{
  "n_layer": 9,
  "d_model": 640,
  "n_head": 5,
  "head_dim": 128,
  "d_mlp": 2560,
  "activation": "relu",
  "init_std_qkv": 0.0176,
  "lr": 0.00227,
  "beta2": 0.95,
  "schedule": "wsd",
  "decay_shape": "linear",
  "final_lr_fraction": 0.0,
  "train_tokens": 649100000
}
Each number is 500 + 40 x the weight over its row's rms, rounded and kept within 0 to 999. Layers, rows and columns count from 0. Numbers have three digits each. The size before them is the row's rms in percent of the matrix's.

# layer 6 attention value, 640x640, rms 0.0945, rows 131-237, columns 384-447
107:517499470519494485448553446512474476581541453542506495523478490512408521557447494524532511457527497472485565489536538545550530473523538456512491496661555523538457496465559487505518426518487528
116:465502480437416538512528459455533496459476485437462466532438492438527547495515437486479484553555422493490465513509527493468400455513491458517453431535513499494440465441473491484448500503497441
116:473511474490521492472463493436552458556520476536531467450578485536413504583545508505448561514478544439568505484493460508599494537503494479483520531521497544540551477531589571563491570524510493
111:509455549501522456436499415522490530534508533486498484534482511444454553555516480464485446495514489478534529498554467472566514477545529431559547448442526482554516482469555468548452493483488478
116:474479488454477460507498474461514433500496477450503471468556461586451474506509524515538523511513500593477459487512528494505550472464539427460494498507513471556474479546512493514605532538481463
115:532508520456427468480522458528536492450549423526449419482495457483587479475582452476455544471514489577492550596498547516434398524515471530511524454479515368486508489500473540485493492469431538
113:510451521502439534436428589410424567453551526457507478449513509539446513494495468547429523553548481458486540424572532544506614500465539480487471510536554526576541454499490530563424523500480513
113:605539421509500389501447529444500476506514492470498510421504484565474536533546440541524490455430460629514486497523493377457579460468490568511549473477533497485494468468506471477492523500493429
114:516569499506521468478510509523505484475574481451522513518506537525515443451442539526535500569532505501468437497461516473485413490421579475565522482466498487464501553504480532497474556521473540
116:516515488506553450550526506436462514536514504551509497530530481464468493500431491558547440535478532578521474531558510455499475472475486531568474522512486493465495523433512526516430535475497481
119:455495532477486481484447547495496489506546505551531462493496581503473503494562542509446471556540507457522481553500495448485541441493447525466505486490552593491487581545536557542545558568407527
115:473521517481516495545516511449535455513478481501527477509487472491483541482489513486479491465519469579461505478538446563422468477540467496464505489495383560523502548545519493552470543527482514
113:473484514483501492453514492478509509478457534508537485523469529445583595450459514488572533496514498574498480544492440503506447552549630454518476521500531447496465375533428500424468439500499503
117:515479502515500475540478490499481522502504520436528455518570464452445472454475493513485541451505507505436500488522525439490500550474488414521489548476557512511410472512412434499449537432462485
121:512489503456538510450476556416474423519478453505520497595507550462562476449490535518485500492504489429438477552523377491483461522475502431490447497458530463462522540535450467491502495517511538
117:488438498467504487467578527554485532540518503474491569507509520456539489494469497480586560477493496460533467483540544558444464510491488462521472528542474401506495488404525498375523465512446470
118:522580413521490551449469528575467504432513459457488479512491448488509530500532528541532503479480524491564538532534473516536524480476450473455560470431522548511532528548538462517518537524633524
117:515538504531483479528501479490514479461518485524557533491550509497474549497502584565486541477480515461502486461474435566554512515545452484520538500470512439527468424472523536545526475525525457
116:464497450515524515512472508480448527530514552493475514553448489452527550490512500578522475593454498484483486434517472513547556483488498480533473465523481512517469486475539452485469486564520442
120:401522523421439437483500503496526474556509476600470491486505487448472460444466431563471504490498575570443559464490555563468521557565445470454490512509420505553445505429558450470553556461473521
118:430521478461482510538507529459508498487479447501546511430511519542507491524457469504489533527526490413457436529471513529541446451520502483499508492485578511487537572512495566523519464488461494
115:572496457481513474522542504477518469446510513533471439445431489498487539483536521467532519456509455521525477472503554504485489462477569574467483467502449571481503433532432560464473502510499491
119:511472444445545509532491441471474476502525508485416542421506441549523514465468457561490552504480486565459472399488463412515526515495507560500441491484517502438565474529514497552423533525480586
116:484476495545461535490462481510458517525463489483496527555546523537439469514507456458535510598484461473462534510515517497470484579521441471497562516504500535453567515405555563555458532504503516
121:542505478497496454470473558503507474586497517630538507431538502489497540403490481527544511548447505533556545489510486488474553514460527504565558502493446508591523554515533488539514499479504532
112:509510542436502542419491529513439536472533435509514457532504518489423500488548501475450497455507485436460493467460453535480525513552483438505529556491465538495531519455485425498578461588433524
112:527495541540477547525499426483499464514568512494488558427486544480522556496545536512494469493488442574502529483524529535515442507479524506508500497527563466495537452506527556489498488455503477
112:494498528536526436525560533432547508557485557471478500520556514494409474495494512504520500508570548543455441476461544514405478498563482503526525472498536427574543471489477549416447541532492537
113:530513516476568522443500528520469574519527498474524446468421478546512609559528502549558520482515528509532517459476435461535562491467522564484493480497536476445510432505524505537566542498587481
112:492478450542491502480473470467514486490454590518498566555563501425452474578537533416487494486430547502484511507482511486528540432467525437489532549518413508529581423467571510502503502519496531
108:470487526459455535525540488451494492515476508521465529533478437463470505536488470529497440479538524566550450470501588482493499516491512463527462441561511578454513499497543412566542490456520512
119:540472479478541520494472503520533522491486431530534495515543526440465444474562430499537540526525428437471538475520523521508449454441458564406525431544468474492507472498444511510498430415503466
112:493414609521522450535545485497529523486548472524483518448480485501498473520457491455397524519520492543478528499546434514443439509499543577513541558463525504461505544552547539428531429529518570
115:487571420497513496473485572501473492435485465481487531520478562531549426490524432507527474446508528461465524502519491469454542473519491515555487491481471500495475488463556510474501542502477535
111:508499485576514553505545484533507486402406518516511543527525551505519463411523497531455420527504519488519481536498561499522509495521450532479495531497544515493605454527469515476495535566564477
113:518492575465553508415499545489482531510445478476512448469523514523542551447491492497484447477470566511498487479578524425512461489505509533447493509496449437522445477469462430493491413487437498
107:494465483524472484513502438484526549492489511519446562436512472477458471541427464479528485550545519444534505460512526533501522470480501458506452549518547510485509463496444514448472482536494503
111:562570445449454455447512499527475494534508579488471566487502471489455470444479532529515472520516471514544482525529562499379478520489525502531512476493481644485545541575559476527440476444545528
115:537497538479543433425500493455543513469510525537493485503426465490500537515487468477500510520521454517540509475476456447521522502484481524482505576472584520507510515491445484502505518531538451
115:495517527497539530557546487549470490544555488489488501530462579572504540551509484559533506479555541549431453466524535522502559514535425495525455530416501393585492442492566432477458541522585523
115:488540496509488442513512423479493500498515451516513478502562430486499513454514507499510482427472476546446521518493503493507455478411596431463505517456473501540481542472511466501440485508458535
116:519506490477573469497495480500533480544464460492460494479510463520461514475480415485495546504494480457495444506444498483542371524472488532425535500486482492472508509526523543472483478548516520
116:520484654494475508476605463473487521522503503499458565562514495465490509538499502509474484530498537479510528561496547512508499432497487451485507511569539480514466527521485523434480518483537495
113:536463545501509449516535502441552461453508474500548519505490541526478557593518470501531519494428555482473517507506461528529537511508425484438494488473498468548415550511541497433549513439528465
114:530490560489561507506559457485571506582517490489521542567537520505525561496574567531469523463487499527493561510454482578494465480526511513510541494510546503494549522495563503485585578503469534
114:456509462517545502499506491450461519475463460510494569495485518523535498519497459459512450520487522476498458531465505480589490539522467410533478517496479525459432483463532504516469482490517449
114:527453455436466542518526511432467526528451520471472449482406470548508568527532495492515496531477529514543472479562524494510510493510528534470468515469440529499544473523447489519459462561602523
113:503583560471505503510495528490494485491565437475544576539483549563494529493443487475517415557584493477526462427496558541547482563528476540464525552473501536413505527463506550525514504488518487
112:527507617467527521500494459490510555498482526489526503491493469468540613480546477491527485521535558510495490494545512468498495474564488471513505493425519430526475513418506507465471525479516491
115:507507519471479492463540467481504499516554434467442491528508489531537511480487499464467513523458514467482511537499468475463520482509491480477474445437469510532496460520444514442491542486481543
110:414529496488555465453430505533505482545567505504514492491510492590507488549497550538457515505547477477539490520452452535550407495555526571520449509543582549462478473453519579581405480551488542
112:531478427511461515471505447463506481472435447561511482465493486488477469496511459476478526498476527533569506522497527505538466578547524461527438486468494471504484483506510535458453492532503541
121:498488477498551556434483444545464526487487463537495485485508519531505423463478504420518478445532466445542492493516495475463537499481447467525485503471505482517544478444434478508520498551500569
108:522499566519470539481515486534528521508456506555516497510504559449580486535400454496485473501528516532528488523524387430471537524598445592466465453558532492504469497446513500520460526514523516
113:460554532470427552582451487485479523478551472482491542514460520460502510487606509492499545486454454470510550583452479470466508488545472451480538524517431529561538477485485575524526505516502546
115:423604548499503441490490486523484522460527516427476455444512521481403464486554499514487534508478506530529511453502513485428471522467535503487528463483495468597463477485474460425536491574490588
117:521541505456499462488539477462515430469471480494534497496536513515507533495558416510489486475511502542484453530450442373446491503484533443458433419497493549546458520503512428504480488516480542
120:488502482436442473487436501525494476523459481437594484449529509567490453549453484445525564498512442431470479488489504470462487513454606536410428463527503528552491523478478496488543496483509572
119:485461537438515471450567499534470446467471548552483470549533505512506480517542575532548476542522509515529490518520456547422498504517542532514558546517416481464501526463586429515488548470506534
112:493507473457539462496499503527569493529468437524429514545584531441493539439509498497470563482485511554455456527459526518498552445560499520463470523472485457458540500467504538405553477505500503
115:577465475584464467494440447522507487471539460482531409443427505441522450554482459534518480492505546502456546496487537444452556510593584486455476498519520487448493471508500496492403481552523503
108:463505496550494456560474469421534514484511607488554497456493541496502520425470552516509533456560545572517483523450484494538460521558455470529530482467500486560554403523512548506410475570480507
112:440446506526488478487571543488467557556546489385574511530509499502496550521491484614486462497546562505534508493448576487532565494492504559478525568466465533474580524473401505517455504519485528
112:541432421515491548441443496574545456530483541589512482513519476493498503445449575433454519488526539488561451483513434506471490520533510459551581506505503448513491488474545471520508497402478469
116:565535489515477558451463541588528457489460449502481521499503434537532481469497504444497543516489525476545524540436499516510480492572524485478537470507441574505522508471525581527582498484503535
121:461460488576535491480451436550542425543524521490474553491527458498443506487546467508517490521510507464465442516542495453525498555475519455506525481506571479501523458460501513573448555482502520
114:588540490523491515458539551482519531500467544512534467565471490508538442501414458527530558522509404509527466534496548458488520459566424536495522510497536469489533521508495485436525575627565501
113:511559467532462475485527444485572475486526479541464520562561490458482560510563488526478508506503493496557547478489494517510532483499411506542502467486558400507427549472530543526519506521514532
113:436513517501470469543483472447436482491507520511443497521494478490489527549412432504480486592519510497523453495430535540483524542463532505534454480522516524548589480501524536499444494565506546
115:446494534445560519521558430443464604517460528499572485511481468494482500499551480448528442513470504508481517509486381533489492548483558522533471534515465522529484501455484446440481494488474476
117:556563411538553570461495485400484477488453504533503438524488442492532507498528529519474514487411476485452511524507498519469462561489467495584495461507458514499474447509440539476444475563509513
120:495434514446443517453483470480533485365520483535431543562462493489484490437569497562443480478428491489451553466488547465468480572522516518533514471519450489568505507461534449465482522529501486
112:573533507474519535452429527578479554471500498496498448491469459524530542524531526489518484509521508493516507478511463502543465541544464595532509470441532583463531497530514525506613496538530480
113:472466466463471528512561506489486594515494440471460493506437465486475517520604427407476483422554564484517525532476554521468485444495529477486525593482496497525485524549505464496463464489449467
119:435471421500380595495477447525489527403567446487520462473480508534508518500548469501533479537446473485433498489519582561490441491545581560474507494490463507389482511506425494529522443452470502
117:425525523515523512489484446556480488491466506448498419504534506503514477490564529548482436567504440524560504523489561539443570507474542469488481496492405482497527546504456454518555539498485557
113:427494459427487427551496444433541489469475544480492435527510451446485512516490514547507454532498482479562505530536433422426488468510531484470484504527529477484523509505512470480507470415472509
104:483503496480458499510507504511541443596466531476483532465519508504492501513510492441521480456462447431562438475506475510524487490452571385495458476615499496507489476493528446503431504556421440
116:491505508474551505551490518505518553468550429434455447491464533537460485551506529492511485429489481525492533532515539487484464486509577528412505477517500540503445480528530446479495511522431473
113:504492472437517478472477475481566348484505477499464568529498550468463428504432510505494481464522492500483506522517506524471472589405531592491476436508509583500486532477501510456503463461496511
118:510449576526505448537538556482451490492495496500467491556485558542467524467418501465490441514471513533504491518434474519519448473488479523479468454495469485468508473507482428438509492497489502
118:506470505562538443474508440485507448518491518482503475459486487446552490526461482568481459476461480495484468528559477450424454585473449498511479440448484546534522535504465524517497510565528499
120:490429528452528457527515464519504550570524533507545552599526472545519489493490578457506481478465442535416541524461507513543508469473512538528521471490500508573491515513514453428480465522491490
115:529485478541510496527502455561514465544442512469483506497482474508504525533487470488511443511499514473498527459494535502542472538487456526486484489535488474517547501507475573542486483450508494
117:573515465490528489541486479511468469456498428520462524514501518432525444537409479466459476515480514496534519498490443524525479498476476492511529528493528456515534580476510475551538511492441468
107:610533477535490471576482541438554543477448425531530543507431463506526479531434458444544447480471545501508467490529539509517463525491460466583506478534492532506459417536495469465501467427482551
116:511508484481529507449486503503491539530520520559510503486442534575518599457459500508489458476565531448506514502478504518548542530516513505507492553514467463594484459471485504500529518528529487
120:497556543437494480545499469531550479468516533515452475528485518505545560538500546522548559485491452515553418492551506548420533458486518486483486504473512501453495492538560574458470520510516519
116:552496472476465520527444467467521538515437441494523467533532473492507476489508454476418477498605511558487491456469479478522550436473625618581473484429480549512556558501482563475507527525463516
111:453508479511541548523503484438540478508556499504504474458534551482530540508478560512534534498492567497489452484470538528452524500488559528481452513415459527528501568550531526436467574535519459
117:488460561530455536475504481442503493572480518481512466504524496476468484515502477481494469496433552471514517527391556451519548454515574446461439551604534526458507531537458457478460497473494493
114:502504524504523460523469512516476480444527562498479530484528489506524523484565517438505435475463525567492488552490443514593486464483465533573504490523480509500477508503571525559532546527569509
114:501599550542510537550546492462519466512509409519512525535531544479496530550565501533548488482459526531545521585479476474535543567495513517520495501456538545472421570535497545509478596463443504
119:475541503524467522549482446517527493479529554511506505508495466507493456442520510514496525462467475554477517463539552433548485523489483443498465534496502548499482464511482489533438586520453471
118:479453422488500452536451484483530560502438461470510507481488475496469415511447471537489498493442495554512607470411498465488502506478519523457565561495515479409504487442517521470536447423481451
122:461459474512539501525517450558530494481481486462540532464533506517537512509514481406546505569521481450490582490508586445518550478484511550508412443499545483463517492458502482499513472529507521
114:586523482498518418554549444561553532503521472574451468468549498497568438495594527477495485425530502507493428522475509454448526505460496531513546480463489404470503529484514613536484482569508598
116:468407459467477502500436503448524488463462522478476466505532419501496508525516483501377597514510473459533480490518546553538556421514493444528497512531503531462539395467442500485534402506506444
110:472463424529520468469460495508556457539490406571494511613506448504502482493456486561418481416484497465517508506455517480544441513469496544451524488516527506467519522517472424509503543521493545
116:383476503479528509458476496496546552502462440558555511542472451504482472497489523448505462552459557583466481476503445504500543478500464441523465497517469490512465490492533421520497512441498490
116:416509500522489477543451569480505547483446472392485461509548463478555460474443494520552560487489521486518424471527512457531480482511462498501426428479508508471570486485489492557464434500546563
116:437468516476488507474501454492494540515512512468428495533480510540536547500512482537477488475463447518499475580501529521469535501430415444479498550490482462590543486472505551476553462516521469
119:481479469460456488449482581421512497508490397410490512481530434518484450499543495454491491549536488485438531495443474538496493426554465450480532419450495534499536506521474493466434488523502492
113:501477504433467459521491556554500512499402450451498562444559502538502449499562453482570520486506474491497512471473494431468477472505561499422467457521544437475502490473437496461461513533508526
108:528478518512563525531516434515491558544585514530427538511445506534395477497494508572530522516563468483485459509516527494483497545523564472527479460495480516535434529563424464446541531542501525
120:466495451444549545534488435519563493508567473552509515522568485483453500514418440485494488515522416532426477489521538569485460520499547448560515456535456446461496453601489557501461617488445491
116:560570492466477513500412539483434493473462475495491544483500513539542526425588550555506478493446507506526539526546533487467502474532589480548506504526464541567472535472492463551559495478470549
# layer 6 attention output (transposed), 640x640, rms 0.0511, rows 131-237, columns 384-447
114:476548452503487489486530475513504490555508525560492523515549484530476493430561488549492438480438472534556541509506445517496518504493498458481441519449503460452486463589498538522508505510504574
115:466461530477496509479481448530429424494445545453540486519411511552504459476438510540514549490459498509506459404502464514503456534512491463495468487460538463485522511525531549409564493518467512
115:509551511537476530589494488509442534538539484531449550536557485460537426534509543516525555476484476520490428511510455521517518499480520560519495473452509504537462496488490468442496529480483594
115:570472484475493553551524414484491544583456483522563511531535486496486479500525481557494539533533541466527515506495510468396508489391564390471489421424481465492487518510516520506439496457517483
118:525478570530477463507522592509532541523512507478523534542470431518511444432506496478571531558468518488530506466509407521528442481468491559540519527485491513470476519505506502482418559483516484
119:522474496486557483419504518548542517459510498441475534473507563547419400465503436552517456506452553484443442445424513544453521469523534549500531476507502422473556518458498526507469534477522476
116:501501491474576523540450503511524493499553509514513581541571515518495538495465554455549558549447504560469502492511503416452536513499509506468493418476503539522477559521455495522473481439516440
119:452504474443549514517587486500496477451451480443468492452483506459497537574500435511477514429502559469581465469499546455615544506541506467546473562475512464440422540511490517605416424488536481
120:520477479500532530432492522461511561476516546497466603548471550518442448496616498485586560446519615596465513452540501503524518412478553479501476496505474559456529516498482481486485503545503490
120:482479566522512528534647450491486477526473479483484547557433536514521511539483529489539507466501479528484493451504532546485558497571535427527555532496443555509506500479532437549465528504493504
117:508405478526532520530522501457514414457548495449486469561468486416504447482479462542470491521458494528501497510391564474462577484559509433474477458562471443466467453459462494483513486460538494
118:559498509572442513573494501515457472587575506484526481421447483437492547490495504523487465498516522546503501496510566507493437429430514545495499483470526473569550466547498444544502561533461497
117:501523481527515467451551442571511478503447519481480429546514496559506483516519522504509527500512556451509528527467515512593488471440492569619554529551495468561533425491575538422451496430459457
124:435573532530495519532478508576558472463525523509549579489448476505477421549486509566454493576544456536507534481510401509501464515478450476481507499549458548404513460557456500486544501518428525
125:518491538560526540454497536482516385482533480481519479544460444487486490536500465550471489502484545505511529486535475535576492503444501502540537499534504506443559546452505522510529565596498471
119:494553491515494617462473456489539481441434560431479535485479478565487509434486510462539516594470540533496549517506474489505520450505520517478470469506549530462483459481444536565474577511506521
121:513304508482474497458488543492511514513508522534524456506529516450540525445457534509449482551474466518465544461507605530533496500471577516505495569477475516461536519487512514473530527462561485
121:492446492516514467476465517454426488459472488422419510499563496516394513487498507437500504482505479481463468542601492491442474457511556582518527417544454541540547582512467527547488517569503494
121:483462424481516523454530448526472488442488530447494514545512446507515527511510523524513477481524565483463490560534546511534484457553475493452506471470513460465458498571436525491493505489513543
122:447496502561428500540534470511542456504351518478491499460472486428538502566500520491463480486514416516499498428467483490462429475529519605514499478425512483507514524571517505515536544524500522
121:545555500528536548501515494501472586463465487559511533508470513455453407488476520466440524493441586569519471442544514573519500586459562479448512505491466488602462578457491558545511525539528432
119:488448512530529548554533519449477543474566487468455478483492562468601509466516546495478531535532476487480545516541515496467499476493443507487460529499542487495498429464505520483485524518529495
117:554608558513481414551526513487456529502532440503426513556517488463510534526525499565471468538478498457501491487652520486464523468512506524471516529515457523477494522474458518490474438552487465
119:548488519562499525525582526561471482462498551583572506441505418530523554471510548475498515529479542498452450518448496420448472410492495504541468498542522483460506561496522510408535532496587532
121:528479431519453559533578480505538509488492512456511580559464479479494401525476416542562515464508385487433485504442532539493537486499402527566504514451485466528499468478416473531522444425487545
117:511490498532551562468516484490472508543521466478542430462445477463529524479469474486528562532478539492487545445598535500485508522498454466546538505485532567508481532468498474511494473532509447
114:529457388477505505487491443562458558441487456531519522453539468493522423496509527504493513446372588514503505505427468540489524462446559553544472500510482440541434472409543512497510484503503536
122:508510509479526509564544422533530530495494440465576565492485464436455521532494471522525507462517507470491558448551487454591489516500468358481506483630509516502512509556480456539498508460514499
113:425503507432542534495472536507565396487436556518502581532461523409453507499487482437486440478481510521546435446450508552500460483405448518428528612472499533425455520470579448519469472510476441
118:602458590475479537484520526537535494553529490492370450401530518525515603483493426497472519515559543520515518443492427499485505512448483547461469518485540504462519539535504558550463510424488421
115:559482519468495493458452507537455500511435544470495504480500565450528582534499473500512539535531463557522487453486505480521507512410510579459504473475478437518510547467475563519429482420502486
122:472534495472505463580463447443490455506594486536480421505525519526411499527547516478575460466534516510538512499524506507459515515545494521515488517486535502502470481438516536485530583524494434
115:455575479477538540381456482545547522487491589511538483528458596518528458479479434504479497458497473467523446491482480591524512526457508458549463454535486470521462545484491442584507572434503432
119:471553462511532585592513503488504524563438525489440480541425560491506502411431525509549524526441514489517539553481496511602493548519604423496501482416513466501474554562509567515531487512497446
116:487526494428464484503509506480448545482545467474515476472520467502439520493521549422504587498531501511520550564547539549500507555522466517551551506526490576450441571452458475531509524479543509
117:518565478526466497489416524435511403508486472483510534452521528514481451543489414538519528505535461443521596507529563499545549507529478521485431493456534546485505506500556466490525480440490491
115:470492446454496486432483500562505465491541579567571548437556543488440552481498577512485496492563440501506528520405548483505540532436472448476457524568494500487505437502457434596497516396546483
113:476455561506500500476476455496514517506453449524538486500552493526397506555452493441495524524536509474499487528533475541550466490532521520524468489535545507467516512517421431533526449516499443
115:485500492474517477511489487542456470460503476556522556617494525557466546465458485506544504477534549457628519511580508492477427507479479430546534593545442516479442531456530458464525580523451476
116:476448476463438423476423523460601505558487459464475430476567523560521545489530493448574463490553481477457489475495473504487477540444482490483508502471499493503529491496517567511474497578565482
117:493530471499563496525492538483519514496518482564509518491556502546528547594513511478450440539489529535539474534520500469529546464483486518489496449540546478539543584423542622504513500537622547
117:450504456533413533512488541450448490502512433603504516488542565483457436511561454482526470488441503465594477469547491559460537440561426496479532525543528525482470417453471498554517535493461490
119:476496460511429523489404506550459558535490484477473504478476433623574506491537508485489573487522496469506485476585490521460467420499489544504467517438473543448505508512581490464508483523521505
116:498541484520561518431445515493504505514463527462409520523547452494451479539547460456498526521498472520448477446533523516510562548446548480514519459437552529514479418520482542480432546491435530
116:500478479520507580515550512560509464551471463506546480467519497540486476479459444462526480483556486471541447507504417487466501471469568432477421527479476514564492467565505479459538533597526514
114:504443524475512444507507457505495502567482482483533456468562488506488487525484526498525533478507511477428432398472521487507508475516511506535512461498562450493427464570446461478516500504545580
118:486530533438475499498491476469519395498560517453425516553463513459526423483487447504464521551414479523532581460423604505487482447465447454572488449511530484494510505515481527541509507425518450
115:491517488498467455518481547519484505497507561528478516532467508425532500487512473482507568470433489487431465517528473473507467415408477551557529553497516529473466493563556555588550512487527496
116:467506500496486494528509432514514464495543458586462527479458446523494508500546473451471457530488417526449497419556463459457419549473488516481466525538500490481524512494500517493444464480468499
117:535499469522476462542502491539525486525466524510507536546533495529554483578461485549501459545559459464475430478513504520433511436586543473496463557550499540491497538467498539506602504441520567
115:448533487499527488542502521490440437548491489500450477443489470465448477484517515476508551459491545455493523532532486530488535596459452517565458469545526580494519531539473507478532533527550509
114:571570512572491540455550503514529466529492499541506523507584490501447455541473495442505475534506541487528447547500463469598569473497496472478493466484487503472477488470441461541483485490526570
123:554561567493468481484471495520483464508418470485519433466604529541515431448485544504461515481489498499524519577551411422523555487533481428553496487593465553489508495429479482495443473407549451
114:488512458522476528472521518481511515464512547512519491513522513515508520499475518514443476517425517434564503561559455496509487447442527486482488474483501497515423505576562496493535520475439529
115:499495513560518446554470554460460393485517606467470508426468530512506518455509512572475502443570552423523487524498485556446514525523498582468484495510494447450499531482482476508526515473461408
117:541451480504520523493466533443502472523555522558500541502451539518546504604557467413547494460549433493489439521531499465568546504514454576481502492521480516487560402522500551527506457480548542
118:526482481493585511576492513507463463499550508525547494570498465469499471467507458539469506542501427486485477463562524515507506421485493516481470517554562397464497462548526556499535441473490481
122:571559420534465522466448530504487445505472514459520547501472419546483483475538450503482533422495517487531557534495456523557512498477483499475495481507479464485536499501481517473478484460511480
122:531541481545525552489470565473462417471507503488469597489472570518495485428453492445457521492476453492462508470482522473503536536494437499516462479482486530504572519516479515526513449532507515
117:494420534585505512463504483462412531514466510509485528502491532535441468545525463471537522445610468470492529477539516484518403512530495400503510506510492417500480444471496427494507555401533506
121:437520508560503490541514491497490487470522475522475541456562516483466520440481613504467536493498526515493543467565498462509444428439452567529477526531497498544425529505496514441524539515480499
118:534413487461578521512481489575533481509495492487473499528576435505476552419545462535506500441468533532440484472569533499499513499505498474485548501478531521437456545505446452585566522537457525
113:497536482476483475515516511489478479541492471588450541466508436511511499487535538563576487482532511536619474452532418517507488493460546446496471430586485473527513474511445510494525456479449516
116:419486487517499515464554522441536575499467602455523482486458536527522485499433496541482497492518455498469537563423471531396448531450482482512446461448526528441561500505605496470511489544511545
119:482509509528408417508565505496512531463537543457539493498418428484523444484474403571459449468433528521505424492488527501501526549494506490565435469523547473525516483483496389467494566555464455
122:477484486478525475521536522506531485564523516519488509516527464460531534485474495526526524508465456499547591513545464514531496414464559513546500492568454516526488466506588491416583501499561508
118:396451506539456499554422483565475520540491514427503571495526538570493471509487526483426486489479546542480543504551514513525503508504532515541452455453495548498514470480510497570516494538497532
116:475504508501473446542471481493467536534452462468519509428462528478554524531480499501558526539520482581411369521508512450511468487492554487546420583567576495508529483536518490560548465513488501
115:478475529489559473510502516529558540557456525487534476498510473455561440557529527510545469531466470490502532510526498511522486553550470504481511450472434498496506521404440446546511544479502486
119:544484452531437566444520467503463491420579522519477451516458478477487549493451480418505540488508508491514495468512468528515531473510472496495524543484514396520474538483560531591532458492501545
115:499515564517484489474548437497495483499520552443489453495441491483498518494451543525577433509544559511519413499511527562562472458562559509551502567575488499516509528525482503468532552464393558
116:528473482528465524521466513507456542421482494464503530585479493514470513422477559508499441467572469481469474526468529494436522508558466531432478467513481559513548541543503501533512447419518560
118:442543536506496426493503516519521516452456472474490481523465468548463494518504576520498495545466479527518478541500500529487468504550474501557486542478491453516474553458520503608473444468502477
118:473526516461530543441413414492521497541535573478497487524406539537576488502479512537493499443521528555506467455481514526517481424489541497534509502521499543517463480532466486496451489470464569
122:482503515543567488521500419461517502451522483468442505508558514479483477509449510538445523481501491494567519556549505487553508534448458554474520405488492528495437518511498521543419531499478475
121:511538507527541513449561531406510451533608482519481580481446484508561405423468536466534505510523516575406528473455536512494465477554458506556532508523571496508495476532504542490527520501548437
117:490549560529543524478543542393501475517559498463443531416498518586499523490526483467423546585568489475477472497506522521513498478596516474587500463496407500449475539484465532494528558523480474
113:479522490478500592513513557409469485429483479583473539504547489544463533519475522465506534567601510521566491512440465480535512517474518466458486543481520508492535497500504477475508561487486542
118:456399499526528466530484527488459495496499481559443493505468494513546518472511530464456445503515499494515502540510512447609430568472501564563423498421535448469487423494489492557494465502449457
114:477500476554557566488496536514504515569506514422505494500541530533550494537521457527417491491513514480532524558466491516627561559509524529486518481515488500543612467516470476447477495460472515
116:466511463508429484514530505561599489495503464511487502493483508527559509486597473461563446440500549491476582532552495458464560456519489538497516409518486556525473482522502500564498472498459488
120:524533508490441535444560500491496489471470516544480592477514548477495558502552522516550487534618474470542463547490482570555556525484517580566483500505455511449448452501434472487504456548527523
121:571496506540520469581516498504471540490523459517546502553518528531533545558505452539465512521604440493503454464520515539490545559514541488505521450507497489466495473496494534530495508464425505
119:513508479448527535568458502508387536540499512572558541501599575468523474513483518462455509526511453565553522488526459526506513538532470457506505441481474443500444488504508443518470547478579577
120:504536478571478563478436454474449527514431537472509534488573508509400500473520506501413581541497514485483487553514471468488536502528521532472461524510520448531505476505570454400487488525581525
117:491522598436512517490491511542505486470492472560495527538507549475519534450466396476512470477502545511446521491562412543571466396488567561494483469463499495551509485573484509538516482473587546
121:475491389504514515528535453508511497513513474451544464441575480433495498505477510556413436542574453484485515424506492520430500435468533528435470605415516497468472544518468535501454461543433450
125:535473531529463509520567605478526478476526541499570509508555492547421493488526528500495430506465477515430539504458460468458441467518512494468479527473521576483493519504549499538506490467511531
123:530512499601507400468473465475524435535460498489500471608519492484595469472544448537417543505435485569560528485545479577438586435479491452490536507561450489445447464530503565495492514526437524
112:509541517546459597447401521409488526460445441443510494505372416538476496388495464552535434517512456433547628509555500448584484547499503512498426493519468526526480499516547500484481480523541537
120:575486535520484534517550460468543560393496424478447495460478543505557557492533492531495542509542502505497522512517413436499470493447527531496451440531511480491518463502527479465459515511556543
120:458416494556454505494438541546512544489495494450484456593516478502516511555520513515508534485476515498524447549516549461485477535522547474492500500515522505510529555513511410508494510537483420
122:555461567454525428456467481431498522555483537471546596463450542515522457548515548545465600535491504458531511479500486521473503560584500602430578477456509548435454534517542486518523451446562537
121:520511457508461453459535398482426485484458480505488535492455426458509459453477568449485439480505485465502511486489505589462539496498558495531558488454552555453459469548519446497555536484515401
116:521557477488528558510563366485439417497462572507495487514473494542528544487479490510482499538540529539558528556537492496515479557531559476467497427490514507468509479478394492518486509642438518
130:500535535422494464561500519543414505474527495491465634485520513489502475482503485523454469464478420561478430532417440467491522492427507519484492485525511459545511546531482513506530524454510503
118:534478451500504518550485458501611583462522475528486494454531625507503495565477526524539502560538537506545497421589497495459488508508535522473465542473489549543554473468511502445453486490510473
121:434533510617429482513485516510451472512505500438524520435497509556488421534461502474492445431467533535553536466454555567520477459443517450549533514499575543465441447482500424479482528482522497
116:489535499500509492509463534604451502484452525533493495515479532418509537540497524583564511597584451533545497450558556467480514490542383518457501437496486552570532445545459431495498559514452601
118:533480543519549449439504520449515525486452501523508485582544438452526490553499477499516534461537473501483498521514486538486527542513495465554537485536514484486507458506537434505460474470500491
119:476495522469504538515479491538500501545488506499515541494395482414475500492485519482580521483423539453494524510486566523529471497489533526468498386540557508524554500538456520514466481476527507
118:548566465472476501456539454499552471505531452489519527446513531501488487465471536473481494519520486480475534507475459477568477468618418439506477506421495518461454457436493446540507523492516453
120:483566584535546440520458478491511497521507516520513406536497494421500456551511462524499559459555545532531466490544484526551492407543559474483517486499472493436468531542501493462517504481523495
110:505479465465517535529496458480481457461535480515517556538472433596531487454432576497540578493458450449419533590474573503532537475440460517524499487499482400489521541542576501559467492497522458
113:543453449510414502490515515473580411495436566411511530556500462535540486493553631515509486515568438436528568569510414506522491530490466521434396512567490504527589508436515491493542437504491478
124:500531549550531503476568476608515457569490541527502517554469563528443430525474542415404462512527447497518537518518519437515524456539498478505516494495483521443558496481444526493479552582490533
117:509574552581509447513518467521557479428454499481509513527460492476393534502491534518488556443508541481515419449487513518538497469555488511462539516446496489518560467449531410526521453465453458